config = dict(
    n_kv_head=3,
    norm='rmsnorm',
    norm_place='pre',
    attn_scale=0.177,
    tie_embeddings=True,
    init_std_up=0.0434,
    beta1=0.95,
    warmup_steps=200,
    decay_fraction=0.714,
    final_lr_fraction=0.1,
    steps=3672,
)
Each number is 128 + 24 x the weight over the matrix's rms, rounded and kept within 0 to 255. Layers, rows and columns count from 0. Numbers have three digits each.

# layer 2 attention key, 96x96, rms 0.174, rows 64-92, columns 48-95
163109144137121127137135104145133091106104119162139113143134146139161104147178195110112155114131118110125121119117134062164079078122127103122115
147117145142118131135105135105113126127128103122121142124106113146125138112141112149153103137117108153160120132149139116110147126115138106093132
156118144102172134109140140170112116129118158134094095125120131112118105125130137091121173146147163094126139128138151141126110131186135109093139
124087149091155132125116106134063128102183134071188130102169103145118140091148135121132122104110141118153111145115134126174152087165129165131144
083111122131148100135095120128075130109139105178121126119142149114160126106134129128100136094116149171119143146117122152098130134151107127115123
100094168174160152134056150177110134143125149151111120151104127116123133126106160125127171130110111096123104147123135146128134085154125134139138
100071131123147132149115073140105161169136123128169156120117098122132113107111096144146137104142113097103154114115107142167124108123089106147131
140082086118139146139097171112124138124124129113113141156129135144126139084148077104086108095102131116154159131116144122119132136130127123113162
118122139136149077156147139106139134154110156097123165126090119126075150150122146159139120156125123133144122140090159076097131142104154114112176
130155127132141126107181134119164164153142124125135098112113142118106117132154162119158143150129122116158160135093114119100136083105149121093134
149137171146140131134145116117132122086107174126191124144149151099129122156094157138136126152147112134129143137082107158138111085118111148131102
126136074103156118105107138122161151108155159121080124149175152120179156122104110088119123174135147177164122136166108136123122101091155136117108
093127092137118134113106088132096110161095141138140123116157078101141114142103132086118067152139137163139093123113111124155125122165125115161145
119121090089169121098139116126071154104123127125124101121164183103133169171122158149137109156133114155166109128123144126138149134126129121104109
108154160068120075119124174133083152159141155117126130134149096155053128156135098130131133082053176092084132151129140130189120133138086142121136
085129112095075153116097165140136187131141159105157113179105142125159113115112115117145163113122139096118096162093131098133144116082135131113140
133120102129127154092070157147098107109149146206144152164157142121159147118139094167163152154161123160143117142102114177113140074148173126133111
139167121099116146139169097150117149125100126089168151129096129117089100113105123115145066125133106110138106156080164121133127138147146143180139
090143155150143122123177118134110089125121153118112145134113181107143116139063133160131094139140181168143098098102115105118116116095128163132152
126185108071159151101112151139115165117169164093185104130137135129138142121124095119078125122112155145122138143117141159110146109124133139117108
105145107133145106141083122137114083182122112122122156080141136090107176140112125101107160168172110143119123129125120152125142117202070139094147
137136113104116217154139117068136114105090125113137126143137127165109126113112120134110152100157105142096126144138148080130137134130132118151151
126100140122101126110165132130105167126156167161166111140127101122129160139130114152114097101112166149100115136148093195094119119177122099121158
117134156091121118137154142152134132112100094187095123115107120101118121113151124106109123123151173128108119079142131098144060140162094102106135
125136066160161108155157155149110155113113112130128150164131145115142101122161081132072144163131178122214101130137132130148106113116130121173143
134103141107150141134143100096079149128114151153175130126157134136152162123126151096144095137112183141098200169098126149111136083129170157118173
129075059197103133130143153103138152130117120151145108156101147151145149168146169170124148128089163136152145131114089066132119106115152146135134
168130086106161167133143091160109105066105103149106111101176122113139129128106133102131147140158101122134092153141140114153090146165122141134109
108093141132133130170156148156157164142155135169148181123114182137138129121109165132115126109185146140148116140091184159124152152127118144103164
# layer 2 attention query, 96x96, rms 0.171, rows 65-92, columns 48-95
110129114104151135105140159086133113100150157084110108107089134150101124118110116126125162173127158131085166154101143127093131116087141138170129
166147125123089106150070161140123155142144115152122163156128128132132128156091111143161133104125148145162104165128144128129125118137122162129137
159121107105140126154120166115138127131139140110097108083135127133123098149116140123127109171122151120135144135100062125097125091114151132158139
136139150097082153120127141136101133114138101132099112123112130102125123126111114137104131132107133076102075098122146131147163130131124160146146
199159074066141139114129098117121126128161099116063151116189140137167151145090145065112151099153129120191081091144060137094148158101161129178155
145101123162121120150141164109135134121135108135118104113113149156116103144112124165160142153127122119136130126094123143152143119108129124109131
107129136159134111125176120143164121123130178109077107120105121164089126105093134151104141174104138077079134072113148124108150111120133149161136
136158145124129102139167137130091152160135121120128125134117123135126151132173117102129124127137129208099151147116125112132117093075132113126108
080135151176143122134133109133171162155143104085098098145111105140118108137154137129139118146168165129128160116143154095088131127097075107104133
139117120128171151117135147136142122133142135132103154117084146147102102141117128146122129133148148128158133140144105095117097110152112113144120
132118125152111145148100130179113182172146098106153151144134146102191088109133118118124101129141107169180090146131171122168077142096128121142140
116147108133183100097147114109118180159160140109151139131124095095095155084157174110163106139101123080098100104111095130110147150127119142120121
139163124151104130073097090132112116114111100118116119136136104098127140112079117122090145151140121146107105121130152126156133110131132134140123
130153121132075158109132170126142158130084139093115125095119108130116148113105117133129111151176136128129107173063090115128136123162133130115150
125120112130125126133151075150136108130115145121109112095077085116108104101105091170113154169178179070096168088094171127149120093160125173121117
143143106121117117124116102102130087128139111156098119125118127105122120133110151128160137106121096142104146101164123104170143110097119111144125
136115079126111151113072141153105158073112099115121127131132167117171152110128123082117088121157093137141105172142146144158095154133139128127156
125104102111117120145140158118143115138128087131120130083178113144125132132153123174144141141155171143121151136137153099138087166116145139125147
113132172147151111108125154165173119183134133101181098117123098149115129142125120156160080097092107121100138122046114104160154122165097133171132
170081172134084144144110122102110183119147105146107118159145143159137097129124084086144141147081113142117124137122209149098129135132169160163110
114118116197103068168151152087148176119157125125196151167100117134118137148136174149190092134157153135179100120126160175131133115182119151110125
100143129080102127122164119036125102072162101079163126105158128123136111112131139097159115117140110107067114113160161130142117153106149138163145
103088128119131140122081133183150103088139122126135136121136132121107108083089062154155127105108121117153101157196155103107158080145147085084091
137086089106081153109139127116146100130070128122114142092109139139097119147186112078103138129132109186096093143157159173129133145107150159139125
180167133092118097157089128111162142179167101119084145122074148156149125153089111115117087152095106162148100159146171100134101124084144161141070
171144133135138111143147123120102100103084087091120101188151121152174143088189120119110094121129102133126143131117116116131177145148148136160188
136115110150135148103100161090124144114137166117110135149127139121141096129127131177123114136104132115162132178091103164107079122111149115093131
139112118116149122112133093127124118098118088159134109128111138149099149084155144151133118109113105097111141108111108125113143114109165138104125